Weights of a small transformer language model: 6 heads of 64.
Each number is 200 + 30 x the weight over its row's rms, rounded and kept within 0 to 999. Layers, rows and columns count from 0. The size before them is the row's rms in percent of the matrix's.

# k: layer 5 attention key, 384x384, rms 0.0566, rows 321-373, columns 128-191
# q: layer 5 attention query, 384x384, rms 0.0587, rows 322-373, columns 128-191
k321,090,201,220,152,167,231,239,191,208,201,222,299,224,196,162,185,144,193,168,154,213,214,209,195,239,166,222,207,203,169,211,196,179,173,193,182,219,195,225,116,263,169,267,156,167,129,218,186,192,252,223,194,265,201,181,167,238,173,207,210,227,262,236,249,149
q322,088,254,228,187,195,219,237,185,171,135,219,175,238,206,178,218,175,209,160,177,199,155,203,219,195,241,192,213,187,215,228,201,212,165,221,207,202,266,232,234,186,242,199,177,210,238,219,180,187,139,190,239,162,182,255,156,183,251,210,204,236,255,193,197,207
k322,096,246,169,157,226,160,139,212,223,138,196,170,193,195,172,217,215,151,204,218,185,199,196,212,229,232,157,222,166,216,238,237,207,174,142,178,176,235,185,212,247,179,217,210,162,142,161,180,193,174,196,160,147,174,201,171,221,195,191,230,232,241,204,164,248
q323,084,206,248,192,214,240,169,130,202,221,196,229,205,243,194,190,200,170,243,207,177,192,217,186,210,218,199,230,219,229,200,191,206,200,171,170,181,204,217,187,171,168,134,208,185,232,198,161,249,188,213,218,161,224,195,150,205,193,191,218,178,237,200,229,218
k323,089,174,222,226,188,225,181,189,178,222,207,207,198,213,150,247,176,188,193,231,165,123,191,180,169,187,266,191,215,180,206,218,223,239,256,207,178,219,255,175,229,193,150,172,224,220,218,230,193,193,159,213,168,243,212,234,200,215,229,190,196,215,189,205,230
q324,092,217,172,224,151,166,203,234,173,191,242,183,250,211,217,192,248,193,245,191,177,186,201,177,155,186,193,160,203,159,180,232,222,196,157,209,198,225,161,212,227,171,236,195,128,145,209,194,263,194,238,147,160,206,194,199,242,194,196,161,229,194,223,305,192
k324,090,202,191,244,223,137,122,231,185,194,162,213,240,226,220,244,203,171,204,179,223,230,162,230,132,187,225,193,246,153,231,192,244,193,193,151,202,175,242,200,209,221,167,201,198,184,221,159,209,154,179,180,156,159,216,241,172,190,233,160,156,213,232,156,181
q325,097,216,169,194,189,190,154,216,156,192,157,203,295,209,214,229,209,187,199,168,285,210,193,262,219,207,267,172,206,200,148,219,146,190,223,267,230,186,215,247,164,144,197,187,217,228,236,170,211,175,179,243,157,229,149,233,208,206,187,185,192,263,185,157,218
k325,098,219,227,200,168,203,225,169,180,181,177,191,218,189,164,204,200,173,204,169,200,152,243,234,186,245,218,224,201,170,189,138,115,162,230,224,265,227,245,225,196,178,244,182,215,207,244,192,197,204,225,197,213,199,230,228,168,167,183,133,232,235,211,213,221
q326,086,162,197,210,249,141,204,233,164,170,250,250,181,210,220,202,182,195,222,174,194,237,175,165,192,186,192,236,224,200,216,215,179,151,181,210,199,223,198,166,189,147,218,133,178,205,164,241,166,185,173,198,181,170,237,207,160,198,164,233,226,226,207,170,187
k326,088,222,225,235,165,162,179,183,199,200,218,247,217,168,193,164,183,218,247,202,184,178,216,189,218,266,170,191,197,183,174,161,172,190,180,224,155,163,238,206,205,171,223,206,161,263,268,252,203,146,238,223,199,198,226,224,223,206,201,164,197,183,237,148,211
q327,085,161,189,260,203,220,189,152,151,191,142,237,204,246,205,160,205,296,246,194,181,157,169,221,255,169,180,214,177,140,160,189,154,206,199,180,195,240,241,134,183,234,203,190,204,238,174,220,192,206,190,209,205,183,195,220,181,204,220,158,193,209,191,171,181
k327,089,206,243,240,201,203,156,151,146,205,237,217,165,196,214,207,260,206,197,164,183,180,201,159,198,194,149,212,177,193,164,188,122,157,192,250,224,182,248,202,169,167,196,203,218,201,184,222,198,150,194,261,179,187,208,197,222,216,158,205,170,238,86,214,179
q328,093,239,156,182,169,200,233,196,255,212,124,188,198,207,186,224,236,194,233,218,153,153,206,159,227,196,224,143,196,204,230,257,260,172,163,186,203,224,231,190,189,182,220,207,220,190,223,185,180,188,180,188,176,161,237,221,187,141,219,214,211,178,261,197,152
k328,092,216,198,179,203,213,200,181,196,194,181,222,210,238,197,193,200,211,229,178,215,79,185,222,239,167,173,175,217,230,169,238,267,191,225,177,187,194,193,196,162,201,198,140,259,171,190,258,201,261,197,197,234,241,200,211,188,201,253,186,204,191,176,164,201
q329,086,216,158,241,220,125,247,205,234,198,194,210,196,208,182,214,218,166,230,209,196,205,141,173,155,213,192,208,182,230,202,178,214,257,170,172,179,207,218,204,193,156,177,176,188,210,231,223,261,163,188,238,162,272,170,213,151,220,263,212,180,157,192,211,172
k329,087,184,254,205,167,160,236,195,175,191,191,157,176,174,211,198,230,151,197,202,225,213,162,213,202,172,276,202,213,252,258,166,215,219,199,162,193,217,189,165,226,176,186,246,149,183,209,194,198,223,180,241,177,190,152,183,207,147,217,199,214,286,203,164,181
q330,086,138,150,210,220,246,211,230,215,132,214,185,198,217,208,169,273,232,171,194,161,205,128,180,179,229,148,194,198,151,207,207,235,246,204,260,191,215,164,241,200,208,277,171,230,200,254,184,198,216,198,199,180,208,203,214,174,203,237,182,207,205,230,246,224
k330,088,147,162,223,156,219,239,166,182,171,232,239,221,246,221,166,229,223,215,244,222,210,239,183,212,183,194,181,180,195,185,225,183,194,244,192,212,230,209,168,183,186,221,213,227,199,193,181,202,262,177,207,200,233,183,148,193,249,217,140,219,173,237,180,185
q331,086,258,205,231,193,199,177,181,191,196,201,179,263,205,158,213,238,270,217,208,191,142,237,173,218,200,230,194,214,197,161,169,230,228,214,195,180,220,205,269,197,193,132,200,205,228,200,237,255,221,165,267,206,218,189,186,203,278,192,199,167,178,194,180,197
k331,090,180,193,209,221,215,235,138,263,150,186,154,169,205,170,142,193,205,192,227,205,223,233,192,210,124,160,206,142,176,208,160,167,220,164,193,134,230,185,285,167,151,192,180,110,179,212,225,249,223,196,229,229,159,144,221,183,222,208,261,203,164,212,221,186
q332,091,130,175,240,185,186,203,211,222,166,176,232,235,223,250,219,203,225,229,206,159,184,227,237,234,245,238,167,214,191,188,195,225,232,191,212,260,211,225,246,225,194,182,191,226,215,250,236,105,224,195,161,217,182,186,209,162,222,154,191,265,236,239,190,179
k332,093,217,194,177,216,149,268,205,147,239,190,208,206,198,200,198,172,164,189,211,197,237,186,170,204,238,234,217,219,231,157,231,192,252,239,231,282,202,195,192,190,174,208,213,164,232,232,198,187,159,222,192,187,201,254,204,209,152,124,226,229,157,183,170,244
q333,085,177,222,186,204,210,157,236,195,193,193,267,190,227,183,248,226,164,221,170,216,167,217,163,219,147,224,226,203,226,187,199,277,211,222,154,199,171,159,216,157,176,183,218,177,226,200,129,178,174,241,186,168,175,229,188,186,177,215,227,175,189,210,195,178
k333,090,192,177,184,220,207,212,180,140,249,220,197,193,163,133,173,247,195,200,209,229,234,188,169,212,193,217,174,223,244,149,184,229,250,210,187,200,202,209,224,183,156,256,157,237,175,228,219,220,173,180,132,205,240,154,155,187,228,180,221,236,193,178,163,203
q334,088,189,232,213,200,205,219,207,196,191,194,252,236,134,214,165,210,167,151,210,156,221,183,212,232,198,200,182,163,178,172,213,171,181,205,200,222,231,238,242,186,198,215,201,177,234,207,139,248,204,217,192,151,236,203,195,163,257,225,240,168,257,268,218,201
k334,091,177,183,227,209,160,246,170,210,169,193,224,209,250,180,160,235,217,159,224,187,250,192,245,197,226,159,126,234,211,206,182,212,255,202,185,228,236,199,209,183,156,239,265,138,192,181,162,194,215,211,266,186,187,146,201,217,224,158,201,137,159,207,227,179
q335,085,229,196,196,144,229,234,199,227,154,192,255,275,256,194,141,158,174,234,227,190,210,218,202,216,199,165,191,157,202,206,226,209,209,226,177,219,170,232,225,219,243,184,218,161,179,204,189,142,233,199,208,236,189,151,179,148,207,150,156,243,200,179,215,162
k335,087,228,138,187,141,264,160,227,223,223,131,189,165,151,220,209,230,165,212,203,154,205,226,263,217,186,143,208,181,184,245,225,202,184,232,195,207,220,200,172,194,198,218,196,187,198,177,202,208,184,196,168,230,217,193,145,204,154,191,209,192,202,201,249,211
q336,091,217,205,211,176,168,145,197,194,189,229,215,168,190,203,149,262,202,219,188,199,188,218,222,145,191,171,149,183,222,176,282,174,203,189,204,280,179,234,203,187,137,203,234,185,200,196,206,171,227,190,175,231,162,188,199,198,216,178,254,181,154,196,222,233
k336,094,214,228,170,218,188,181,206,183,218,217,150,207,155,236,133,207,194,244,171,218,180,186,161,206,217,206,183,247,235,236,151,187,177,181,165,251,208,202,185,178,200,160,210,178,216,181,172,183,201,204,203,234,209,226,186,201,207,148,219,237,153,169,201,226
q337,090,209,193,184,236,172,208,192,174,170,176,248,167,184,208,199,240,162,190,240,179,185,96,219,230,206,211,186,195,218,232,206,146,287,254,213,189,169,207,159,267,173,167,240,218,217,190,249,184,233,200,244,185,237,183,212,163,201,210,199,219,196,167,174,206
k337,090,223,198,144,217,201,219,203,198,144,232,217,157,175,179,144,205,220,160,203,189,242,192,125,163,223,157,236,225,211,237,162,208,158,208,186,207,214,219,163,151,225,167,240,262,162,182,267,193,234,184,219,169,235,183,172,196,183,166,159,237,153,239,191,197
q338,086,223,172,217,166,243,183,250,196,129,212,175,179,225,206,212,200,226,204,193,185,193,158,188,201,204,197,165,217,213,234,255,214,238,198,209,143,220,184,132,211,220,209,230,230,242,201,222,177,188,200,173,217,180,217,173,235,180,239,156,154,244,188,207,237
k338,088,155,215,249,166,223,278,189,190,121,166,171,227,181,227,215,236,197,185,183,163,157,173,195,182,215,231,250,184,235,196,200,200,200,236,244,143,242,208,160,199,198,215,192,235,240,154,212,168,214,233,153,242,154,177,173,234,163,260,211,195,189,193,142,197
q339,086,198,196,173,177,154,220,207,215,204,243,244,210,126,204,243,131,183,175,244,185,174,190,207,215,233,140,255,216,197,164,154,209,233,220,223,234,183,225,200,165,219,187,159,233,229,223,191,196,194,227,198,218,174,232,207,246,209,198,165,209,133,200,214,181
k339,087,233,203,179,200,235,167,210,246,161,203,259,210,229,256,213,230,194,247,197,224,209,179,221,188,206,173,245,182,196,231,186,178,197,182,211,192,186,234,146,198,213,196,175,174,205,209,181,180,259,197,172,187,205,143,224,205,194,213,186,217,202,251,168,186
q340,090,158,217,163,168,191,152,218,234,229,197,172,236,204,197,221,220,185,175,194,203,228,166,196,207,198,232,177,201,219,208,176,141,170,184,216,269,205,150,218,177,136,192,210,171,190,146,195,258,214,201,236,189,246,231,218,200,192,145,242,190,165,221,206,208
k340,091,227,213,183,165,176,188,215,171,148,248,187,197,255,224,216,185,153,190,158,216,206,249,208,162,214,197,199,238,204,167,207,204,243,220,255,185,213,170,227,214,182,261,246,159,173,221,207,247,160,202,245,210,187,222,139,199,216,194,204,220,233,218,178,217
q341,090,183,190,136,185,258,157,173,225,242,265,170,232,252,199,171,223,167,187,156,230,234,213,168,164,259,233,219,150,198,154,170,183,240,206,207,186,202,189,203,185,237,264,186,227,220,243,181,180,185,206,185,161,240,222,179,194,253,197,204,238,263,222,265,171
k341,089,245,171,132,198,140,254,167,217,235,184,215,190,210,185,223,218,176,215,242,205,201,230,204,189,186,174,231,218,183,200,192,169,171,187,188,223,192,218,198,190,243,230,219,204,231,214,145,247,212,232,216,214,182,204,241,222,238,181,190,184,170,182,250,259
q342,087,220,206,235,182,240,152,223,223,205,182,211,176,223,210,206,174,192,192,200,141,184,205,259,195,214,190,235,216,179,227,196,198,233,175,158,160,161,204,178,182,251,199,179,200,208,158,174,214,193,217,158,209,212,198,246,230,163,163,197,184,190,227,172,195
k342,089,154,203,247,192,177,214,211,176,242,183,167,187,267,242,248,190,202,210,196,191,181,169,223,190,160,188,262,191,160,197,210,168,177,150,127,194,152,168,193,217,231,212,221,193,214,242,207,243,161,181,163,214,282,157,187,228,218,233,183,203,154,243,196,200
q343,088,214,249,235,173,185,264,206,165,193,205,129,188,234,225,150,152,215,214,186,195,168,279,175,186,219,208,189,185,201,214,191,217,194,181,164,186,185,223,172,181,229,248,168,191,224,225,160,215,247,157,195,211,180,128,194,178,176,189,194,228,172,177,251,219
k343,089,187,236,214,209,219,203,204,235,235,247,195,195,218,202,188,200,224,205,153,212,187,238,135,273,211,183,182,158,182,171,257,207,203,228,188,223,192,220,186,169,182,217,196,181,172,237,181,192,222,193,139,165,227,192,219,217,166,215,212,261,172,216,237,175
q344,091,232,175,161,201,229,122,216,155,186,188,191,174,231,172,199,192,228,162,168,172,232,246,188,234,144,202,181,133,119,269,208,162,176,205,244,160,163,242,188,204,249,168,162,214,228,174,211,167,187,223,163,132,225,235,216,180,105,189,175,230,183,139,187,240
k344,090,175,186,186,259,197,207,222,200,163,198,158,158,146,211,168,173,272,194,227,210,217,155,211,207,139,142,217,220,157,239,201,161,204,160,191,152,167,220,208,176,193,220,184,243,215,220,243,173,213,186,226,207,170,206,211,253,147,213,211,216,214,213,244,184
q345,084,247,218,198,150,184,200,174,235,215,171,152,181,259,199,187,207,246,153,141,229,184,200,221,201,249,199,175,179,176,223,208,182,226,218,184,212,202,212,186,164,209,210,191,237,209,177,220,216,155,246,211,202,193,164,184,176,248,202,219,239,272,232,193,206
k345,084,164,225,199,195,217,169,223,209,231,205,177,153,192,214,151,203,248,176,181,255,225,198,221,211,155,184,204,192,179,184,153,179,206,198,167,255,240,163,208,155,190,167,258,248,192,202,155,207,197,234,192,236,235,238,181,168,249,148,199,195,180,224,147,207
q346,092,157,182,215,156,196,180,194,234,210,233,197,209,197,201,215,238,220,195,174,194,196,196,239,237,242,180,154,189,186,175,221,211,198,204,225,162,220,182,182,143,191,214,234,204,249,222,188,214,197,157,214,234,224,229,141,167,192,163,214,185,204,184,221,215
k346,096,170,199,190,176,183,235,215,205,218,193,209,147,204,171,192,255,228,193,165,243,212,138,195,187,245,139,135,236,175,160,198,208,239,198,227,171,172,152,188,207,169,257,215,175,224,192,210,219,216,198,174,218,246,156,185,190,198,183,223,180,193,166,231,212
q347,085,220,211,225,257,213,142,229,165,239,172,257,179,209,227,176,259,152,171,194,241,187,222,189,204,174,177,209,218,244,247,215,224,174,231,205,271,272,234,229,229,192,180,196,154,204,123,226,215,174,185,127,208,227,169,203,166,251,172,206,158,253,230,196,217
k347,089,224,220,243,226,199,185,263,251,185,147,212,239,206,176,229,192,198,245,115,198,250,162,214,189,209,237,204,182,224,265,158,176,233,205,202,188,215,236,231,143,222,179,173,204,240,200,255,191,158,204,241,184,232,219,198,212,229,180,223,163,235,234,145,160
q348,094,218,210,173,195,199,178,169,272,184,228,155,234,232,242,238,161,217,164,205,209,210,164,191,155,285,188,179,177,197,207,173,208,214,228,190,209,257,212,185,213,221,218,187,224,188,215,193,207,188,156,218,134,184,207,221,182,201,172,218,249,185,169,199,146
k348,093,237,207,160,193,154,193,184,243,192,220,172,160,175,216,209,208,195,183,216,234,213,180,173,197,237,188,235,171,160,238,164,230,148,233,191,195,241,186,208,180,205,264,230,206,204,140,81,167,224,234,185,222,162,191,184,192,156,134,226,260,139,200,190,235
q349,088,206,186,207,212,183,162,165,225,236,248,211,219,181,194,191,223,178,233,202,238,228,215,182,258,223,195,225,226,241,244,177,234,228,198,171,218,201,201,238,234,198,194,197,204,135,194,240,166,201,148,171,155,214,227,200,197,214,225,222,182,163,179,158,188
k349,089,145,146,231,181,201,170,183,201,166,191,166,213,237,161,179,232,166,200,184,222,181,147,160,196,151,190,204,209,280,225,178,265,182,164,240,137,188,197,218,242,223,196,229,200,173,225,117,190,199,203,192,163,198,199,255,189,199,230,215,195,204,180,270,155
q350,088,187,195,216,132,253,193,214,145,220,161,165,191,210,217,227,208,233,129,196,186,162,218,216,190,217,195,208,192,214,198,211,201,181,222,204,218,207,213,221,159,207,220,248,206,210,207,211,182,195,214,185,191,162,181,220,205,249,207,169,212,178,203,201,183
k350,087,243,114,205,195,186,252,219,220,169,199,206,182,221,194,263,211,257,187,190,211,137,254,234,242,232,198,188,153,229,198,166,205,219,190,171,193,252,203,213,189,201,218,232,224,198,212,212,222,190,245,184,265,218,194,202,122,168,190,266,286,223,186,188,214
q351,092,167,216,160,277,264,165,188,200,193,221,141,236,206,209,216,153,189,223,163,178,168,202,174,200,224,175,224,204,182,177,215,175,217,232,151,209,227,195,194,203,172,188,157,185,221,117,234,210,175,114,182,203,190,184,232,203,139,266,259,203,213,179,174,223
k351,093,226,161,213,198,174,245,186,229,246,203,206,195,215,210,212,194,190,202,188,172,178,195,214,190,156,182,208,176,215,199,187,213,156,151,182,180,210,261,201,210,185,162,207,193,199,197,190,229,179,178,188,144,180,237,236,243,125,187,206,230,178,184,197,197
q352,087,192,185,233,162,213,215,192,209,162,215,178,196,255,185,241,215,214,221,223,198,261,164,250,221,187,217,209,153,183,238,247,219,210,157,184,156,241,183,220,262,187,219,178,192,201,204,228,171,176,171,202,229,206,168,184,195,208,223,192,240,208,233,245,218
k352,091,219,220,179,202,239,141,219,210,202,262,186,157,216,189,160,164,176,208,264,156,199,161,254,220,223,227,248,207,226,212,219,241,247,164,230,186,196,186,180,218,223,207,208,186,246,182,221,168,179,223,206,240,195,231,192,183,181,192,177,150,191,166,226,253
q353,088,214,207,227,178,107,253,204,146,174,247,220,234,202,194,181,211,215,217,211,176,230,181,204,241,233,189,178,186,209,229,163,209,157,226,196,198,215,184,178,225,217,169,220,213,195,160,192,207,220,223,226,261,187,184,193,140,221,219,195,217,182,240,202,175
k353,087,185,220,168,238,137,217,174,221,169,272,218,243,214,206,195,200,171,212,224,228,226,145,209,237,202,193,223,203,185,150,214,148,167,199,170,243,194,221,218,238,230,128,201,188,227,219,235,188,240,235,151,185,161,185,167,213,188,181,200,186,213,172,162,210
q354,085,244,166,165,171,171,200,183,212,205,197,187,232,199,204,207,195,185,207,208,165,189,169,168,215,221,236,248,142,200,199,211,188,218,190,184,183,182,203,201,261,214,177,167,223,198,184,177,233,235,243,192,183,170,185,235,192,154,126,184,241,260,238,198,191
k354,089,157,214,142,172,139,247,220,194,223,198,206,159,172,271,204,207,123,200,217,138,228,195,247,207,236,186,241,164,185,173,189,185,222,160,187,150,191,210,228,203,216,193,181,175,186,197,185,229,212,206,165,193,242,187,146,197,153,214,168,233,181,253,235,202
q355,094,221,189,210,218,280,179,157,157,209,214,228,194,177,182,193,193,205,184,192,233,257,184,167,229,199,172,186,216,208,232,196,226,213,188,165,159,196,212,243,245,198,224,198,228,211,187,212,210,202,198,163,236,245,170,234,170,166,197,212,242,208,162,212,225
k355,094,253,150,248,192,272,163,240,210,207,161,194,151,164,195,223,252,223,169,211,264,198,159,155,205,184,174,191,193,118,197,240,229,207,193,200,192,229,157,202,161,164,159,195,192,242,166,184,215,184,218,165,224,161,184,193,238,230,232,170,176,183,179,286,214
q356,091,198,164,123,215,177,224,206,215,141,178,220,219,195,183,211,190,182,216,229,231,273,177,220,234,228,173,176,181,230,204,192,232,214,206,166,193,196,145,216,231,174,188,164,252,188,178,184,211,200,222,227,253,280,228,220,193,157,198,171,197,156,163,207,233
k356,091,190,210,161,155,207,154,212,214,186,164,211,244,248,229,217,201,180,256,184,204,239,159,222,105,163,226,154,196,179,197,220,128,179,199,182,220,234,170,202,198,221,171,209,197,168,161,245,256,200,242,196,154,186,190,173,198,226,123,218,172,244,215,241,175
q357,088,204,173,189,248,227,174,158,220,170,206,194,205,181,210,213,194,187,197,209,215,243,278,162,188,145,188,196,213,225,212,172,234,217,188,228,214,202,185,149,228,215,213,204,188,202,183,238,285,230,167,223,209,244,158,219,240,162,186,234,206,206,202,241,192
k357,092,191,170,202,199,164,193,163,217,195,230,177,221,191,240,185,205,245,216,221,244,187,197,248,173,186,211,161,174,238,240,236,259,219,154,199,229,153,240,207,177,168,221,139,164,214,224,207,222,196,205,186,180,215,185,254,177,252,192,202,221,255,224,267,164
q358,088,190,201,194,198,169,191,254,206,212,201,161,133,268,213,168,182,244,185,214,197,188,238,213,172,230,166,160,193,189,131,177,203,166,181,208,168,220,122,200,180,147,218,206,187,205,177,223,188,168,201,205,232,248,171,188,154,216,215,237,188,213,160,194,206
k358,093,210,183,205,218,203,261,235,249,236,187,159,177,183,249,217,177,251,230,139,278,168,214,209,176,229,215,166,244,250,169,200,207,206,188,195,222,184,207,149,224,148,203,241,232,157,242,247,191,182,155,222,225,204,156,229,195,220,187,224,213,189,201,184,169
q359,086,209,179,229,142,185,172,246,222,205,218,195,173,207,216,248,169,191,235,165,142,207,198,166,153,256,194,190,208,224,212,190,219,192,176,232,214,201,246,187,188,224,141,227,215,236,196,222,205,166,186,212,169,228,179,181,229,221,195,204,169,210,181,193,207
k359,087,192,177,154,221,227,200,214,199,236,186,218,152,264,252,223,217,178,237,200,215,190,151,163,236,233,183,217,222,180,258,182,177,185,195,181,214,198,228,178,180,170,108,185,204,198,208,215,212,215,148,234,196,231,232,219,211,162,223,229,212,155,196,176,183
q360,087,181,247,156,218,205,178,201,218,157,243,235,197,211,222,136,145,234,240,192,207,206,234,186,215,216,168,230,258,199,173,162,276,223,165,204,142,225,201,212,162,228,142,186,187,214,142,225,227,128,190,190,200,215,194,214,221,237,221,158,209,173,274,230,278
k360,090,165,262,208,229,202,198,256,133,227,158,194,208,211,199,196,205,215,238,227,240,231,146,157,173,145,194,196,246,199,161,208,193,246,202,244,231,235,203,223,201,212,211,225,188,255,262,174,242,166,250,222,180,175,215,244,226,211,202,178,229,205,158,208,220
q361,086,239,201,264,202,176,191,184,239,143,212,226,232,223,229,212,262,181,182,165,158,250,209,179,213,246,167,233,182,147,181,210,151,228,181,199,168,199,175,247,167,162,221,91,229,182,213,168,195,252,241,154,185,214,173,229,198,193,232,186,185,178,196,198,199
k361,086,171,246,230,255,223,184,211,212,191,241,221,162,170,200,187,221,204,190,260,193,252,226,220,227,194,193,228,201,230,223,252,200,229,193,215,193,162,219,202,206,177,168,244,213,200,188,148,189,242,129,168,219,185,216,203,173,171,149,238,169,209,232,195,170
q362,089,191,182,186,188,184,155,250,170,222,158,184,202,249,141,139,207,232,184,199,185,217,222,204,189,188,179,154,194,213,200,247,180,240,238,218,226,229,222,181,183,196,192,241,184,209,199,194,224,239,277,199,218,157,195,162,163,178,225,236,239,202,188,212,190
k362,087,212,200,185,190,222,287,254,195,174,229,200,198,217,218,231,197,202,196,162,177,243,217,205,212,241,213,188,226,215,189,234,197,203,271,161,180,176,197,209,193,164,195,201,269,178,181,170,260,235,192,231,168,221,210,188,141,193,235,180,257,189,161,238,185
q363,085,202,193,187,192,122,172,236,252,212,208,196,215,187,219,158,170,232,219,207,190,161,204,183,239,207,222,226,153,160,205,196,232,217,193,196,202,161,139,143,202,210,157,198,151,207,230,169,246,206,144,146,176,189,205,197,179,190,182,221,156,277,176,250,196
k363,089,218,198,217,151,255,203,200,264,252,153,235,159,208,220,219,225,155,143,202,220,244,203,206,213,198,183,211,198,199,156,204,243,248,247,193,202,146,197,217,131,148,200,235,171,202,143,206,239,199,176,226,216,158,191,186,204,186,222,165,195,172,220,173,213
q364,088,226,222,197,175,159,181,168,207,245,127,196,227,234,207,226,217,204,228,161,223,199,140,235,231,163,137,167,201,240,145,252,202,256,166,171,200,207,147,207,164,246,177,172,184,187,199,231,233,230,223,210,264,225,194,207,158,195,226,211,204,187,198,176,159
k364,089,175,170,225,172,171,159,187,273,200,144,174,195,193,190,222,196,232,214,193,143,163,195,182,171,137,174,250,208,195,187,241,181,241,193,245,178,220,186,154,192,180,196,205,184,163,204,195,217,203,188,285,196,273,198,171,179,190,255,191,194,187,195,218,188
q365,086,195,169,191,198,144,293,277,186,238,173,256,203,183,167,174,203,217,201,191,184,210,176,255,164,204,133,216,263,170,243,200,261,210,190,220,170,186,224,246,130,216,170,228,186,234,178,199,234,187,222,245,160,140,213,235,200,202,228,201,180,217,201,213,184
k365,091,238,214,157,238,174,261,241,221,242,210,161,157,208,197,223,185,223,202,274,181,155,268,245,195,229,164,224,197,193,268,178,213,158,197,206,227,186,262,189,194,186,197,173,199,213,163,229,178,174,205,207,155,177,193,188,215,217,211,149,211,179,207,151,195
q366,091,262,191,271,260,152,146,185,159,256,189,210,265,206,172,189,220,165,228,207,139,219,209,230,162,126,222,217,209,215,228,212,179,200,221,188,216,217,152,221,200,214,190,178,183,211,229,175,223,228,191,224,179,311,176,189,178,182,187,146,173,197,207,259,136
k366,093,254,183,217,232,185,131,215,237,251,226,215,233,186,131,242,170,163,226,176,208,179,191,226,203,204,221,260,195,227,207,205,213,169,194,207,211,198,189,241,229,215,208,198,220,131,227,187,245,180,176,169,190,170,176,168,228,165,255,214,235,200,186,201,131
q367,088,167,158,213,174,185,196,188,150,188,192,191,198,194,237,248,210,208,146,215,151,187,248,176,158,222,215,169,207,182,218,155,205,207,216,172,201,167,239,157,156,197,221,269,191,207,223,184,272,244,281,227,218,202,231,182,213,236,246,164,226,182,193,207,193
k367,093,163,194,168,239,177,166,160,186,205,208,154,203,171,192,200,219,261,183,201,249,162,198,200,175,175,234,198,112,177,198,240,174,193,177,162,237,150,202,204,170,217,235,234,177,235,183,151,194,204,229,183,189,219,229,202,238,224,200,179,184,221,246,140,159
q368,093,226,231,246,207,149,195,214,226,110,199,202,193,152,209,191,184,196,187,235,181,172,170,262,175,201,233,173,207,213,211,227,242,217,220,213,128,236,233,250,185,211,154,193,233,183,209,182,182,195,221,168,182,198,248,163,214,225,205,203,205,215,236,247,245
k368,089,238,286,261,185,139,192,240,217,126,213,237,207,242,151,178,196,193,207,256,191,218,198,178,243,194,204,166,162,191,197,266,199,154,201,186,176,202,194,163,187,161,226,175,221,221,223,222,170,261,214,218,181,183,230,159,175,232,110,213,207,179,169,192,231
q369,090,199,136,232,225,278,197,225,173,184,289,177,236,245,232,214,144,163,247,235,191,188,189,230,187,246,213,188,160,163,207,224,200,178,210,273,193,215,172,209,223,210,212,235,171,208,183,246,224,179,202,151,218,212,207,256,167,192,211,280,233,203,223,203,216
k369,092,184,188,178,153,226,196,192,218,171,243,184,217,127,165,216,199,188,192,171,201,230,187,212,217,235,219,184,140,183,143,185,194,155,191,216,203,225,198,238,212,225,192,238,205,201,162,239,193,235,160,135,185,209,154,171,178,168,236,180,233,209,180,121,207
q370,087,185,257,224,214,221,217,143,225,201,214,201,212,215,201,190,264,192,240,206,183,228,146,205,157,212,217,227,151,173,205,129,233,195,213,230,213,248,200,216,235,209,211,229,172,180,261,213,206,185,233,258,201,253,194,237,166,157,181,207,251,191,132,224,191
k370,088,198,222,175,182,237,162,171,195,206,207,197,166,275,189,181,183,229,176,207,143,202,224,167,182,239,254,278,209,221,201,154,207,193,241,197,243,214,176,189,272,211,227,181,214,149,220,228,205,197,235,187,222,194,261,204,155,179,174,177,203,199,137,155,167
q371,087,186,181,203,186,172,127,200,182,193,210,199,222,234,192,178,187,215,191,156,239,299,201,211,267,204,190,183,271,187,240,181,189,234,201,203,234,238,198,169,207,118,163,149,231,206,181,222,210,196,163,182,223,177,206,248,198,205,186,187,203,261,214,152,184
k371,091,156,219,232,239,156,246,194,188,169,179,242,178,199,197,171,172,209,204,175,217,241,196,165,203,242,185,263,204,239,239,203,232,194,210,234,170,210,147,215,206,151,147,184,213,227,226,243,143,167,190,176,247,213,240,219,233,177,197,201,219,210,177,177,213
q372,087,235,220,248,177,199,222,212,197,192,225,251,172,212,210,197,183,202,246,208,203,149,200,219,235,236,216,203,233,214,215,275,246,168,173,218,214,193,222,162,146,184,174,175,208,175,200,165,221,222,251,193,205,194,239,202,194,195,196,202,132,225,221,237,218
k372,090,200,228,237,154,145,196,212,277,188,229,229,222,208,206,180,189,234,190,191,213,195,238,145,212,238,222,182,186,229,166,224,196,195,236,188,218,192,208,202,195,209,191,176,182,164,166,118,183,210,187,211,246,237,224,205,179,254,191,133,215,179,234,233,190
q373,088,195,236,173,180,235,215,178,208,133,216,203,200,203,187,187,194,245,213,223,198,237,263,219,162,230,207,170,205,144,177,188,201,202,275,200,222,213,205,193,221,241,187,169,178,218,247,225,252,168,180,213,228,172,148,213,217,192,192,185,213,212,194,233,176
k373,091,202,214,208,164,159,199,177,280,197,147,125,189,216,194,244,258,238,207,211,176,182,205,193,215,193,190,187,178,162,157,257,231,156,188,184,240,218,212,216,193,217,197,139,182,185,209,165,210,210,192,151,243,219,187,178,271,148,183,182,196,208,229,260,198